Weights of a small GPT-style language model, trained from scratch on English Wikipedia.
Architecture: LayerNorm before each block, learned positions.
Training: a variant of Adam for these matrices, 303M tokens.
Each number is 128 + 32 x the weight over its row's rms, rounded and kept within 0 to 255. Layers, rows and columns count from 0. Numbers have three digits each. The size before them is the row's rms in percent of the matrix's.

# layer 6 MLP up, 512x128, rms 0.0583, rows 382-490, columns 0-127
005:125131136068078086133134119174068170158066087150181137122109173122107103172113159122103061082163131161131082149188117123093130136107164118125115130128108130116110110092192118000169123135158153229102152135127156164148148176149133142137170117093150132133129125168164092157109163158131123116112142107138095143122186107142147133135077127157105074124174136150133079122097093125161121141118
005:153177144135145140099141137109138190190141136137173150123140105171116131126153149119147135175170182176225138161184093162151130162152090173131129162151130129162148148142121163145131159167147176110166155149125171148130109132135139136112131147161118150122126119176122136122224146149186167188187096092154159100166111122170188134146141147126070144147117141216146124115146201152152143117195
004:155134130084080125111061123116141142164081048177165104076109133097158123098104097115142093134092172126157103086092113089086133139123111142124117122144123131095089088128148106025088086079129157159036095143094142127079110157128106107090093124055107133151141114147155093141084124143099191120094171132168107137167115106095131193152124129162128093101117170134157100090147067108142097143110
003:164116194136185135109133127130136148169107117109130127185114115110182145149083197153146173124118109163169167108143090119166140123107143170125142161192171114155103113121123136145179091113103104115160128139115146048097216165178141058142164137138110179104122107103063203070077113087122103127138128182118123141164148132173079132149172153090137176117130133135153154123140141106128163060142
004:175087104111124143127126118121101164124092140136156138134086131090158156167074120159111114077099163107139169084078164087112121105117167116103129131108152070150094097121128150014104080046100077182079129134121151093113144134143107055136115120098054138174147124064074122058133106100127107113151176187117093118161092118105087137118100126105090136117157157145142119100138103081151118113146
144:193078091111082126112161091127207149108089103145114145117127113139102111117058137172164147146131132141196121184110133113150133152111128155096145094139102103103124169089121131126085122128084115125119068142123147110147123111114204111070148118093094124131079180123141165131137152098149110172136192144179120093124188238149097150105139101157095109100129117120107139140122162082168143218086
004:139115175101205115131152138156142090209105102071156138124145131106199195134105151127114158186182102083139125082141141112108131132167118164095127136137137164150110166149154108059171134099140169104171131137133118109152174116112092106120131124119138139151195197126109173103105132171104118118130167155150121128136131085147180156188116129136210185080149184180135139091122096159188142160114
137:138138102196070141114096083137095138118090110091102145133078084094192085112112165150136082147111113175144130162092150171158136108154150142159115138138121090146177151095089112132177063131122145164088208117134197126146075072103132104079144121093143183140116153121142120177152108101143168069107210120159085109152148140103096104126134140140126164147138153161068139150100097082163099181113
004:084095152153140144105104175121097160180133056140117175129117135141069131062148135155112201112147132184123105126202131174097139146134123144172098144190121135181120164143154102176177101174133165184133159100134146126127162141083131143119153131146169186153109132158158115143095147180142143135142090084188152150089147125181139067166196109137171094164146153133187131109161093123173142128157
142:157120096154148162089084122132148092118080103135112128129068145137126138162099124160122101128069134166136144103165109116199166142096108135166094140165061104122144126131121167138158185098097126117121161103147148167074149083039093132115116084153229135143116140118157090128125166154120103143194150133131144190130077074140137113139030163126166092132120144087122147178138130176144138069120
004:106130138130125108095127192141122029137124094130116115077103145079128172090108124102118107179104114134076082134091152152088102144149109100124136072134088136096178164144117132032129118139140148132098101108125126172132143120105111138087096103121130054150125177077172101127098125159100181113075120172134104162088142124063152164148112086167181152118115158133106098120149095186128120192052
005:124047100125150145115085114120060114001142102142096099080107086138089177058079120111131175185143125207150115120116112156108132146116109123148066100163072125121118130121102078175103109124089117114124148119102169170061107105099140108095090102118155130132099101109157115186105158166119160165119138142132130139147135133120114091115153160140122094149097120143124149104201086146152074123162
122:129112152124092129077133124149171104143109180139131102073088153073134176116108160163142149146149120156184130154162115099146080159113092114169090145118128078110192173124079131116145149115151114079128116118135098077120159104172070142116123135101088106056098181175112080117156175137174135138116183150141209115178164141161136127063164100187099122110070133108137125143167087094138094065111
138:078113121199065126077119196098126092118107086093090109137125113161127180138132114107101115133121077137130179121097172152198168161111153087116192100149065102104179090107128129160159125097184128117103164136138178146108117111147192172109172072150140185140123132155136109113114135129136144182171113098136139182184131132078066131143089081094092156091123132076133187133111153122110111133116
143:146103094098158124143144139174089122072039099155165169145063182138112133142088148149144152169131170151164110113094111144096093178168134155112138086188121098078128157109111120104117128143158142130137125128126133108116173070146094100106092133179144169127182159121148111104122184098121164045085146123214140139129126144151077082100163144150184122097107111115122118193141192136131083154172
136:156088086086105119045137131118091087096158170160180106127115105124089137120104183159170110137118105123127118109120126109200162102144174129106076129204088164079190154154121102147169071133096125116099148188143203131086132098152156138111096128174156136170122123174135101186110100153095112205160151159160143101118135121116120129081126112123149110115111090095138134168126053102172140102165
153:100103112153061130108124050152212105114112163096173102084086129145142139099043119136155132145147135143200148166142103114111123196131127152095037084152146106117166083106115170175138127137198139113147113120124164105151120128179131129082131079145182184090135170108131089094121133078117166149155145132154098164174110160088106138124153125083107116087121150087115154149130139090114170151148
114:118090167130101205152106139111129150129137065117082108114108123107126126146080171114197154183089117130076129145100137174160134155144124152164138131136116170142118105141157109062108133112143168123124144173152160146093131168142140067087175119090055130131157174087179060061076105131167147135082169142102109173167153120158111178141117129177102157089145127097078114099121131123160094068180
004:147119186143127108123105115147116110051085081109122141180127150129156124182080114146112169070131132117069184082120122097132161147133180153124114135171139096149095117136150131065153143128083123186142118093103148062122177171156111097115124103136080155181099111059097154090078126127121096093104181115143122135146129074144057108179128108118139080091143148064153094088101098114186139081134
152:116123111118088155123100100212119087113107107113103129155078148156124139179146192086125139174183107173116166110114101080142160131089155122158159080143084102148130157172072110122091135145210155120147090134126145207085193166120091129148079073127153134160114087125083097104138114109175164112186091141105098176125140135144128132127185117157153134130072119138140123087168154145139056107097
005:121120127074122070115124054137062095160059108086129117115164168157126089111143119087086100113178123133121121120185077113123136121158108116086108142115136123130111125117136147041124122145163094128147151110107131104121099164116096114112142113141117145126152095137116113115175111170154152129145097000103122071125103084087145061129122122130096083101127101162077067117084168136164122056181
004:140114144085151137103117138163073110172057049096195113159103138114102094123101162105135104092113121150153113130139127100101072104127174157148099169146142140116121162099164138029171117163164127181141162154116167122112141155140104080121181131146105174157140169149112133168124092198092164182124127158078096172135191119128118116115094197139149143100168141175143080064119127120160137116116
004:153123123114119173093129122173100190063105118170151099149139152133088111118142176109144076104152146198118134137223095161129139120130098147108127149140123139154160160144130130189097143220168124119100146073171183153126086186165139128130170136127118153100142080142097129160182153161154147170152104074129162126155140144098148087153173134104049158155101092146120106139138150183174135087175
147:136134107098125191148119137152187082096111120130148064159103132112126135108094140109140104138155075122159137121137080193153121111103130123215168082121144090110116129184142164099104099105105133152111160124114166144130153124149106158089110156095053176126131144161159113214123082165087122141163108183186135143092175068142144036136126128160095094113100124131181139153152101202102135118156
138:085101150103111121186126135215144106106149075178118146098127172158218159117106122161084073189120156157187200159088045129120126091117093155169122142098119105093125102096080120088139083122097129121133129133103127128135130059153115114149158074165116161141139150156113130111094133121177174139102111176132152167113128167133098086061164145155132117088082088091145121153154156167133130132125
133:174155088104179146156079143152142112130114129163033082150132131224122192137075127161106153090125147123177154136142068131094105183082098109133106111143124122134128131113136180135111098103095162140124158127098144098141130101137124124094183080110079182124129139067105137164087157111116095113147101136114156152119110113082193124110122178129158128134046124104134134122141154154073167214093
158:118155115152089131132130107141153062106149102182152100104122129109101120144117163208132116113088110169140158166138081128125147161112150135164137150117110114128124133124068156158163091110132128022048209116122113104100131203119135131108124094139162177156178118170128053150116136132105118113053161111207118172140135167136137099070130123060120139130128142066160149164096154116137124139110
156:156135120117134156109102098215091104104095109192076150141148145155088118134169184104117181164161162126143190153055085154112125150137155136142158068173168159158108144151128087149147162125121106087083159156140165095112116139138123126065155112060164119158129121093112131162077113092038180138099122174155113174132112151142131136102144076168078082095128102096177142130138105133096098139114
130:167090126156068172133118136129138089129086127124167152123108074149128131142116151146109126106065118160178129122087126240162099086191051135188125124130101157066118135134118160124121151122132124189112177144154147086122123128114107099142132079138112135072150086146098101159150219156138092153131116151116118107168125094108180080099093053120123195123100125127083125131126099165153114161162
167:120068099153107101136149166185114094123108087127105075102118148159106098095115135139074092151094091135180163152097157126160162103128107185112154104096118076107148094074115126155139089151127162156118133114104118158157146133124165157040115061082138195114141161122099168126183097079087160121166194163182177163140078090091112128079129097113098129135113082112126159124102143121114161185082
004:095094147168108132136105145156104093174141102170113146100139041142159127114123132140131139122154116167162083156142085161151143153069112150139148097101104157142089124116139095195153157111120168055094112125160093148128143145108097155160135131121151144061103133119141141147063161133129152136087134107255145179141168117146195173128149102088148141154100067090104148161150159121096148124057
131:123133133155089156123111168166083151112174100125073134105149079169065133109099097109128117086146095162128094143091129116180130161141096100117141146108097042110166216130137144120131134146153124120096150190102135148107141143127119119149102083115148152162088206135144121159146117060127093137170156090126080166140139131170154099126217146153115133150151056102093127089114173129173169197085
004:093094071133149172114148148148070082076126130058135150140114081098073188123090121133117149138205097160118117129140169188096103125087116080124086073126086148146098156107108112116137064116092134155154141070101149169167192108076118133098098081109112095094140165098137110140140133118137100125158144219133116149126175135161153114122106123098132144140193140190082142137199119135150129148118
120:142142161197096141151069150129147132127079135164179123132137118111046079114129162136129195163183108124108164157113107160110190169047063161174136083161131154125088139109137142122113117110158176120134160120085129138159152139150156121116107125088105127079100088117120086176093131117122154130132132114083122134109091136145147141173146034187192176104123082162092113107103095170095090106118
004:153104100084118174134137157152070113072059091126158096134099140146090126139117150128142073115105121176166137158170154129080112101115169115115115153127121100090156153078142174083113102140161036134117173129163182148152100182129103073144150146125091129161152127146069120118184112130120159179119138206095132128162234108102135138085115172136065124126155116176100107105148166115137138104130
128:128085131088093120124136121138130134143161147154084117147128157137130183138075122101135128110104094134112203178108139140109137123106148097109101113129107097142138205232143139127154126100080120138089207165131161207085132150121082071147164118080062165142085105155108114101108147163121097224120153109078135160137102141096107119166129120114166145144065117127101129166102091161118075167108
004:094130145130149123086104161125061082183120067098170172084125068134091130080079107090086174157194133179118063129127094136160086185151128146112126080151089157127133121147098113159125123043159207098202129114134145156138169152108116142101127120129124134133096122175118137135112126140115113133079118159169125165166149075167139162168140096132177109103117145167137193100164126139170151139111
004:138198188219138153147139195132166161139127140141183171173134152133151163183097115190122123081123149122119204123154182150131159146122156138156115113142135087147121113112112137053146084167086120158118126121111160110092166153149177116147114140130092163134110144097125151095125117104100154112128175200177166158200144139169116190149135112126119162127149160119171083136097124096100196091116
004:089140067128108172139136160139122134223118139105153173105144138124117155129127113126160127122109146184125123187155166160121068133095139111120115069082093132114146176050102166101150125122130157107125144087116140228141102120095129164131122141139119118139127169119157151155182114179126184171142112226137156151145173145131211152082086133125119181133178112159121119137134136133088169157075
005:130064098058129156089118109144062156082104125106090103131132171132072095122134143124132135114137115193127110150184094189095125112088109090128120162133103119135174171084123107157135086124119056175092136066105149135118097144168110105118129110107145147144137050089118109123161163117178146173149104048131170099081114144144183034113147112113087106131149094152113124149113142141155111081175
102:150065194145142139136053092186117169171154168171131089045165121100102125095141111145133056144165125168148112159103098125113111121119137137143151082153086163095137176096153144100118100131108102118113130073086123174107136108170119104142102115121108131217074147089222165165175184110127129148139099081169122140134103104156107114139118150122156086100126110105087100137141110162148084116083
138:154097149136142149126109179157034184098047104086119143177134122194133109148128100140128128208143124128125163147161135181132152154093106180100113086106109145068074124169147130115064110141076124127091139176109162138106128096146164108105078140123150143096154183128138150173053082135089160127133125144168192173161123136125111117141151108085168099108137112151117121146122138148139044152102
149:128030057126088161093113121165112160099072116134149123107119068142143158131029104152174104167112110183112145155136087096139123178121106114140147104162112131157147140117108156118099160115146166119182120175195136083133127135106095129124119123150115158174156118138205079157073121109164147139068140100137195144133133106121124159114192141113192106060132143104153139124131175118088133117169
140:160117080113120127101069189136116097126153167102152146089051145104074136142080090138116144113091076143158200146142085110123122115151109109151160129170184107152153131109145155095117073127186117105149150158128136143136163125164147083145134077140093160159146206069155103198088129089159171098085133101138192127150161125129111133108122116063154111031141112103170139149139156120108117100145
155:138113147179103186080122141136134065109134123113137119129085117175154127178143161118127109226119169161131130169107113116146158157140150102115082126188094184199105158133136125104094147091089117099128172171092167107134108113124113072154105108063115147154121127151182074176099108121193151149126115129136173158117115115079079119075057127099114095166103070116189149121149095146173120124098
004:125093097050127144096097112122061185074143073123127157106098084126077162085116128084129135155154135185184133149159090147107102146087119088115054139160096069159096142074136115091176102121087165147145137139102165221081134112087163107099147117129141150130136117146139114165160151171145135178163122109141116127112149114153138052098119122152095116141107138182168112082154114135178082131164
156:128122112139054093073129156128116138092100093124079131123128079141149133147117114113116151142163054133138109177107084102147191192156145128134137126157114116101076110107120185114100088155151084143132156131151124080063137156166179122120135074147189175132126133135203110138105165156183159144173091154134129107100136191144085060088176113138147175064154118124166131168164115180113102101106
005:145064103090153175130107139140130190085174115186100103110098149095135159088119133133167134159105111124117132099141158172091182126075088107155103128203111132154097132111138071189139020091094078144080109109133108139083169104167177112120154111102153147093152113131171104176079164112124162148143157140134130152134129164124137088123181101142156130163114128154153175156163061127136066162141
005:137176163213143173125155210139201139105138156215150143128124162123149200154131128188159109145116153122077153142116192141133133113169122115157146130139173116116210125170139169125097135142132123119137106131145138151166167139154194166108180139146118138097117137128120147110151085133114135117130133231142144155162127152120103193144158118145151209142131129136184148157161109156089162147125
004:129115107060114125126119129136086104116162117114117160141126128127079138145172159120122082160113121151201090179196078145137128082149118131119113155131085122131106167093188138135108108180173134119082124153160143157139148082096081139120151159125149132128156190153141115206164187114143146134181132137093129129123210149098204062098090198155125144132086119218121117152115129144161138164167
004:101129115133059143130158152124078076086085126064161118137130138152077098151146133134114067082149133165152128160182093135134099094099131146111125109045111113119135140046159157103112149214152086139134174125156151131159110121061051121152068145123088061156113172106127109145172133135117104117125130140135126117117165112071157156088076157125052123104131112144086073152128164143128160131116
142:174147148187144114047105141126123096120097085151127098108107089105126168156109141157141102135068087131227078117156144086175137161051115145141158131127132127132139183083117125143168073101120175135157140124159171100053103141122067125121123120074164133135119100117139085155141167123165093141158155171102144117155126112132135147168144099145204171100134114077170142106143044138153099105109
005:118127152121106071117098115092072076106069072068150121120106102116106084148082115127099111074100122111154108104135102075120088090121149146110114125109108093093101089104095124006138079111106109144131145134104167069106142146105093066114101141105089143132084128122086139076115110095096127103097090135094067138115140092116081136113082163102109079085124135135109070088118127073122170070106
126:113054118130104128087097176151133059126191141104127149077074120166192116150086105109159096119139106153149082155078104052152162114141137124178080120133083148177186127078153098150149100114105159139109158175152146134096096174140119087127168151127108147104108121117143073140175117085148138131182116216109088155096182158103129127149132123154170073135119140145108129124099111141195142179120
004:096160132143121126111156175113117130211099108101164145137097102112132133116108100130102194106160163066158124103077158149096114145138146122127121158138172129134125084168124114075160056078124150207134086134118097104147149145128105119140099104102104162178120104109091105025092072116104112107085140104165131119155119073164106167188153111124155088116196184134183136097152140065158129134101
113:145141168142108163069103076116162206144142135178154123117112037114095150137105162145144123126162117128128086127106183085141131176107139075162120096157111155077144070136127155097106109145115053078089138116093153149061128178161071123067158077130142162119117150126137116186152123130158127116144223173104150070082163138148136112189130111147133119123075104145107119117162131138134098120107
005:156106119112116188117100191174096130044105104161135150135141141164112105119145191113148101146124140197123096162182071174140133133121112140150136133150105119152150177118127126172055128141136139094147154094180166126145128149142106139142207116131111139079141153152114139197177156113164182168135112115133178132174216151100204113132172102108134147122107067188111147160115150173126126112140
161:149144143150116104146101099193114140127116142160056092156161119141126175169100124129126167123079076178134165208145138103080136124125143121113073110130133113158095118134146159098167133089077156118086128109176149119148102117140171152091087110117176174143109153135095125137108092091110105142154097127122191096193116169082129114134103045103149162147059108115114149099203143096207149102073
004:108175122096099115126129126115091113160060081123226172090129140149109098113124128075127100113111167143172096167139055103140077148148118180114132138132144118123131139126123141074094155087132194064147131149144137112149140122119065100099173126154088129105100168190090126092170077132147164168107090070150126127161150067118167182127078092127090104108127126193146102081085164131095141121117
132:082158083142101115137145154181106105112151093091089066067095134111132140100158139121132095202197123138182096083177085144131091154138090208158157126118100109113168114099143107154122072135111136129075158118080162135140180132109155176118159122090125169109189186081148151157127101079187127141117121148126142113100112096132104066126168142145128167159106157147031133134138096129103112109115
137:118138158181129134086053107156154119123136168176037175136108146146142152144091183130091126126120112154135119138068126157127133154117122134175075096118103073121098198159100118159164112140201108097111124202114120154096154145209107136135130120100091132105060126140124114055187160070111128121152111161107096148078133100059148129154113149160101107111090137117128130153143118131177118152183
159:150114072151160153128101099188174125102115117090063111132136125132116114195085162094096141144112133168153113180123057199098196172103145123135144063118132079133095082162094153145073141131102143093133187131143103119115154120145123152042186088073118141108139153122155104112144087171071115171152099120141134144136085176091140114126152163124146083120123165182126139156171143145100172092141
153:118096072155108108089089112085126140104172132165162163078095148152142164120120117187135097144077067147152154210091114147145146126120133151125093154147091141145155164126189151156140166099065154056137169178150131088093106181191121118133069108087091171174112169141144088167100100122126126157102112142142088122173079184110116163159172097121113127119126051139092147114133150158133146144095
134:131097107132080231118069085139132104133127162128148095141068115161133149111137226102177137074164121136094135140092069161115141156152110128131126112146110099178077127175132130141158165124168117164132152140121168083145132151197161123065141118182127139142148117081148092158090165115132100109115114147144113112109121124129216162065118070122094095106096167183113122075148110120141140115086
143:115094079198155141086109152164123118122206110111105113153000154175091137178101140119095191134150150150109104181106072124121144103172125110100105115145119125150111142162061192146133130106169191140094123161120153132103149119125185087113142086098107147145116128113098101119122126112126132083118118115132065110148195144097076149086154135156122144143118132060129144191145147145155090133138
005:092133148193065185133129195148110200127162130187122110125103130119110167120109118155130122126167166199090189154146132164119126177102156102139094109142141119141149108122145125119149098056112072170083115140156132186125100180142165166139087126096161112148128085119185118171113157186119145149105174173207135135140153131101138151179188090154141110154141106066149184139143111145138121168146
004:139172150106119104071094109100144137151101085149168137106090059125090077145088097121088053101118116096145099126099131081122098115133145134123109135112120117109102093137095139004101121085142177083124120142067170113104115135149137110106157155131112165072097098176081146078099116100107107126121077147113105131134111115170112124100069158107086143110089114091165068046111152103107133096079
153:186103121133128149058119077133122143093127131143139075142133094089157148128098088190153177134095112158137132187133140112049142172085139175156128121177139134131088140130177093171052116131144145099155187142145115112165151129140201101104161096107161146124108102083131112117161137073102198130069147113073157125183102168138128105097094109146085139114150074110130143184143160164165157143081
004:179131129121106165153108137143148171062111104140150123128126147114176118134116119134152101068013149121090169128081151107095107110107159120145125129145137122090106120102101144115073111082081176080075123117132162115084112125141135069138138146118093180116121146107115141162177084126061170147129140214119127151197157161128086199125095165140114157110128110104184116118100086083063133102098
005:155111139122120178105105139182142131117096139164111113115135151123192158121104143121161082145050132184062149134154140125120142125104117127156148108136086112080116164089138157094123131145133176074088134120156171135082121161135118092108171135167107111119136189091134181212148161172084172148132166235150134181154188167078131152139108112139159180113105085114146098113094097161113158127076
137:144098086154186134128127147118074095119045069119147147163077176062142153148164171137117104157087091152145149121142116218135161130102122145170134103129142111146156209110093080102140106106176185117102144147130175176124111117104099162120110103127163147114149099128104123144094122164169154108066148127106172146108124119134125118110108084166119163066093119103109124206131076192107078111116
088:164087088148143130081111130170125175079093142135117133107139123151142154133149137120138099121132139144104122139117129121104135078112092158158089096135095119088144142101106160038105174181125148100080146153135157136085166125080106058102182118128169162066116104118064110148142120104193162177129131130115113144122132146191106096147102158140173119100091125098118255106128078183140117199136
140:164100172131124210052122091106115092122121203147135052136052147112082123103114174113107075136070136186081102138065106165145195172138143125137131131120157125189062127115082146151089080117165124140154116147131125094091145120164125154124088088121166174092127131148147143136132156125122176098094154083148174112192174114095141104107143087157134109092155114129149145156138129137102111125165
129:164166116115182164067136144184092145097164105159145166173094108160098198190101096116125093116109091143137119111132087102174099143074148096118105042161140114093083141157092217143130123140177115120141130132151098156063171097176155127114096120116115116113134151138119119109174231107147208076151114112136131149096124127163178140135143126165158092115097113130113123138109130130182121116124
140:161116136124157154096134119204128108099074070128141097119116183120142148102115134129113133144092120117166172145147091197141071139137178169210142133155051109157106126148099157152137139128160122161094082119135134136120161062142135135132134121135109155129124146175206117099126130135252118131083129122149154108096173062098141176090082105085132108166089116073127144174149132127113144089145
004:105137115207146100157163175097101146127149162077139141171137152120108171107149134163142193140134146132177182140208142162127136122100106142110120107143146138157125138092132121200152049199109048163161136129146110098114171098107133095109083123072133107115119159136112120083164126149162122141156146080175158106144104114140153132127162109137095111146155165223089133165157144167097115108206
143:101108142127152182139102095123134140128187145163111126070153120172099096073068141124137107124155167140139110142118141161126141126167127181145187116143121094121116183095158181084096171126133110156064150111118141179067168197115147059118109090068163140132153126092181076152123144064117081117171108149154109144178130108172164091133092133112166140115139101109101123100119131194078098193113
005:106155152086113084108110149127077122146112060141157149113101154101088113137093112120083087135210137167124078146151120128092114124138138095129094132146079127098152103116164101025170090112175147250124140149123138163137177169123163196098119119099139105135113118173174083160101128131114110071116130150117080160099167111142133114140077114173165077109156162145140122114150087130180125149119
004:119116063068113157141136128120045142124089094072149111174148137165066065128152149103101135079110109164127150162162124148122106154098159111108093117126138152158123151061103114150144073140104018143170157071108147115110092133131109107121137139145116138159113090115094121107185137158150158193139108066071146073113142120154143074099145150122071110149156137140071108116111173114110116099183
125:134185199124176147079112068122124155128171144155097150118091091177079108129155112124117097121112146166136145125144095119215125142083124144197143138162116126128088182097117158089131134116134096065098165156101178130161177061138083081115193117077152137166151065106165105156173102104176094154105157166081158110118154128154135156131126130114126110122129129067122130148116095127049142135100
162:121138158225153111078068141107130117112105118115157054126114151119082115049143099116157104090086083137115180129130101088139143124107113142123140104152078136149152164157161226154161168107142178091096107114121216187135157103124138147125123115097160102174108128165114133110129141119086194162168113122132136188174136120148096122133165138107169132177161062141090138147112115111153085113143
136:140091101129133206082083126128146127116103131120170079122106130083115189078120159127130138114152163156101100187148132179198157149096114131173156090096129112135127110124137098101145165109161130115100145120151166094091181176143108101094098080193148172152129155145151140085173135139159098114165134120168131136145235077130167142152118078165114124150036116120125131056130117147089143146081
141:125118131138056106140062045132153127134115139108138108161092130161193089127131134115120188137143108157117176149078108098151136117139132174130155129115135148163067161095120103111108124102078150116131171094152191116104055098157141119109137098144187135106136126134077047083120112080098148150078142181105156134173098157167118139179124117133154170157069061109155139185191118165133140152118
140:180090160114141121134120110137088083123110207127102107115139080135062094155095135118121091151126131136107132195101124168132161101120199134192122083200151129121062087121102141142101141138149099091051150150144115179116168144144125105085162096107104164130119113147103110133122199126119124110073133146173134118178143114108146116117165099177052203136163126088138143093150074108196143128138
138:125146120180115129108073126131146096119183057078118098133118126156170135146043122116091200080169133166163097106147159080158114148124083127169167126195072158158065137147120106133129095105116132067129139119166123152142105136159131129137229127079199121153110170066180075139148158134097119141100162113130123143076134128132095136148121124120141113134071083139151153143135135180111148168104
136:118057085109127108102145185116140159110098113179117102118174115105090179113112148159121144128146038147125154157128104168118148145083119124106139136194089042120130100189121156140127117134156117124117121118179167104130163100120124124063129092147188111117184136123134096106137172140094165150144132142166108165182167043101137108070117151124136096132130046116146146092156161152172152124054
142:175190083155107092086091188083122155109150129063133150046122075100133197160137142153133124133167085130142140137115100094130149153056119089089133141155150099123169157131100150155158188126106090106091221145174137131109145153170148135120170092120154204077092149123129145154102089105089150132138163135102134163160134120149137112159084113074182083131124120079111145136100101143114136172137
119:199143124125102181058109063174169097120071193128143136170064073132097145125147142126149126125111145165111074173075108142142123111081097081184124115222085162162144136148120138105175152104161149088119162143154132159134095120144105133094172170090176120115127137167131123133148140102141098102172152167123115157096149131117051175130122162148149118096113135099062123165106146116145082109164
146:178137100099151112105129155112126133105130141137102135195096146167107136067112113098153117106120083148099162115134153174154160209035163137130088104180105122110128146095166116113137132138140141096182120098149138095097167138132147081032161109117047134171124157083139167128176144121194110122169093150167112140146166103097175121088129140162094122098100104143069134125181106113205110118138
067:154099152142139099100045145176076120203134075179138135086074093104142177126121144127149131111160134172132111155115081159104119168094115094119114125151105103110101088122117113060087142147099056093080095087064190146123096136208121158118122129163132138117109161144163119142120183168127149148128122095180152157113098108159115107078155105165099141112057085130094085120168092177123122113139
005:121064148147132155128120133146123075177039110125141138114132112093138146144051109164118121102092102114055074086084173102113089118111148123124132049113120129126154140114105134037120126079094058141094130063091157129135133137121135102139161108115095142140100127063080133094060085142123114115114146188132122163131123126154125144071098119129150130124144147082148123076179090104125137136044
005:094064121113113161115159133115089083151139166102026112109126127111154118117130125164138147161083126147070134123129110173127139132080124066113116046141114108152133135079100126163113080048075044135137110088165102134104107105113136075137122103117149078148115103078136098150156152094176132113094146118107148109066113096088111105096205079107130121155113101094072174166142141131128078133126
004:160184147138117127122093098107123143141088119151184140089106108175127098110091097106142113146136128161135107117200089116129148183164113189113156136163109104090145134152052148032132111113131147057119114124093169108081115183160131086088174141162090169120103087197148162086119160115126160130124120123128160115171144105156152143147128118132080075115088141127155076062064142134115190080113
004:118134169142157111098139104136106136158079111110149173171136131122143096166099120143080140095182149089100141103140111087139116142137160162121141158143142110154113153169130149035179149072140150160157119118090144060148160154138095117122146114160088160156118129095065152054097099132156066107153148061141139115137103085201124108157096108105142086098174160138166108045075130118202170117102
004:150117153203157143103137140136137134112098159127129165175166109156164181155143193126145159142150151111120182146166103127182098139139131167115161126155171095196138162131115175141118144136115063076181154119151163088153149129147109121151136117164082138141112144081073175128200089102183159167175126134147177129190143144130152147138188104099094211124111119156119148134133197166140179086141
004:124154146109146102096092159094172196183140106171161192121074123069103111096151122084142084144091209139176086167133145143132057157158113146138129166149115090132172138098091137092150139092124200154099085120095114203083100109134157196104164145098122151141133124145131097147180103140108155154180093134148167138131138157140162105078113125136173129168095153177186127096135141113132111149101
005:169155176144200134106151133142123072110102072079168144185108117088142167175076145121114129096151098116144165115116142118138116128149138142138138159156134119134110131147137139039173102116118156142160120168118139091115252142147126080122152111142089170123141165091108165099112082100098099126139143218088105164159173124171094129141129144110161212081148152136149113114110116099152177092095
005:107161140132104104104152129145133118077057114109149145167140155144109134167127120111096087085116114060059157092148129104116135098155122138085118135111180109148110114150138167026109141108146086075140125104149138093170135135157097128129169122181067127100123123100063142057147070120123101135121097088094113081145102077105121111152153105104074151105113102103135066108023137118095169086139
139:184164131164135155115108124152127170135132101138140142121105140123173121102129153064139141179197171105161127101111124075145089146096111148144128091175112138117139151132158099161111173157096118107125112129116210058094159160151099088085134084102153138119139181020077143148069135144087120115097113172151112083095116126131154167157100073170116094088106146149086130089179176150098122188100
005:154112125209061185141121171171124108066117120201116086099149133193171140138141161170133137135124143140074158129125116136119161096140178140147145109142127121133096129167176171139095165145137114146116163157191154127210129129122082104189124109144110125150159158097121105179138154119144177126100179102177128117153187101068135198205169106125160136116157136110111147143158145149179112159108
128:129118148089111177153129099152163184128121100135134083061134118160171125138072162119092108146118109116105169162154169184131105195072101181232143105110112104101147152085139101091112115095152104122123136138030121163084118139207149071092104123128069134108116124136099132111127122123147120132149143121106140160124188123186104081151104144131149169152103071061147144121152183128129148110131
005:115170154162122099135130164131079190093147131171160171091123146111074136121104131106125131127172159224163111132206118164133129214128152103124121123143065121119168152139087128098164119144128205170156133103130160216139159166134195164113180113129154150099098092196164122144141170162147123118124145120160182150137160098174177136130137074151150099133137149144140120131111159162174147128144
006:082078120058113121127113069106071095132073100081128112087145065128102055088104107128090089109146086132104057116145079118109112112071089133078095090062111160095117129087090089159099140098143114068123133088105116118089065133101108096120124134123106128093123086138082141116099096151112097122122083111092127108134098113135154077085079142094068082106106079099107100102115125111092131093123
004:121122134155132121155125126129181079219122179109068163084134109089193171122097094151128153157072152097069138053081174103109131133114126124122131052119102109112100107121133134110125158136116215124121096125123107106118119110098111136136099105124110095141135176095117117145091121142091104077120194223169121152126114106113102197123079114138179123123131136100161115110154095108129149162047
164:156084158129111162148094090138141150095101133105095107112059128186146117143112134135147178130160182137162096197084123123098134119140078140097127045165133147150069118094096172177136114129135109139098137135198155107075167095169094152065128119133170144067080164108182093143126136114114098111149175162129144097148104174088149127163114125098147122096073101160123147168161127124147184209104
146:181139154100153124146085142127082072105073126160094097107068165146090106129159168227184144087133170140151161128137150100107194143173115144130140106105136137153127114067107139125146148105133125109115144155187156122149165153165149131048089099081157123186148175122133134147121157129121122133104156110122175082184108106101081079139087106157122144086116076207127145092144161112130090114077
128:163142132155113126121061110203101120131199134127138148128039106161170145148102091119116124105136170127153136093136101103080113151095103125142110114095046103149139168124099159136179156114126102117134186138151135076109172141183127113115171139089139130106174135057063118145143150076139123153080120127068180169213067119129134120164105121111140141123103127116123125214158150154147124109090
149:139180136164202131112115120099202117104144087136153078131137114172069130165127130139109167134072063157137153123105092119133105125126133217137121033105142171162134095136093180112110148085123109148102100111183190128146120110093147144088109046108155159152152144150141098106146128112148144103134149142147141116154156130078144067152110079083142137123051111155135165174159113148133129080171
004:137167132147103104161115157147161167137097112138154147144121201125140107176117152178108126049073111112091126120144167105133113148124197157158132113131126129139117141125114114046181125188109075164063131107114134093161123172155139159180134142104135172136105104108105116045063126110125125096113138064170151148127127130191135162132103108148153141143162190085137071126129087096090181149054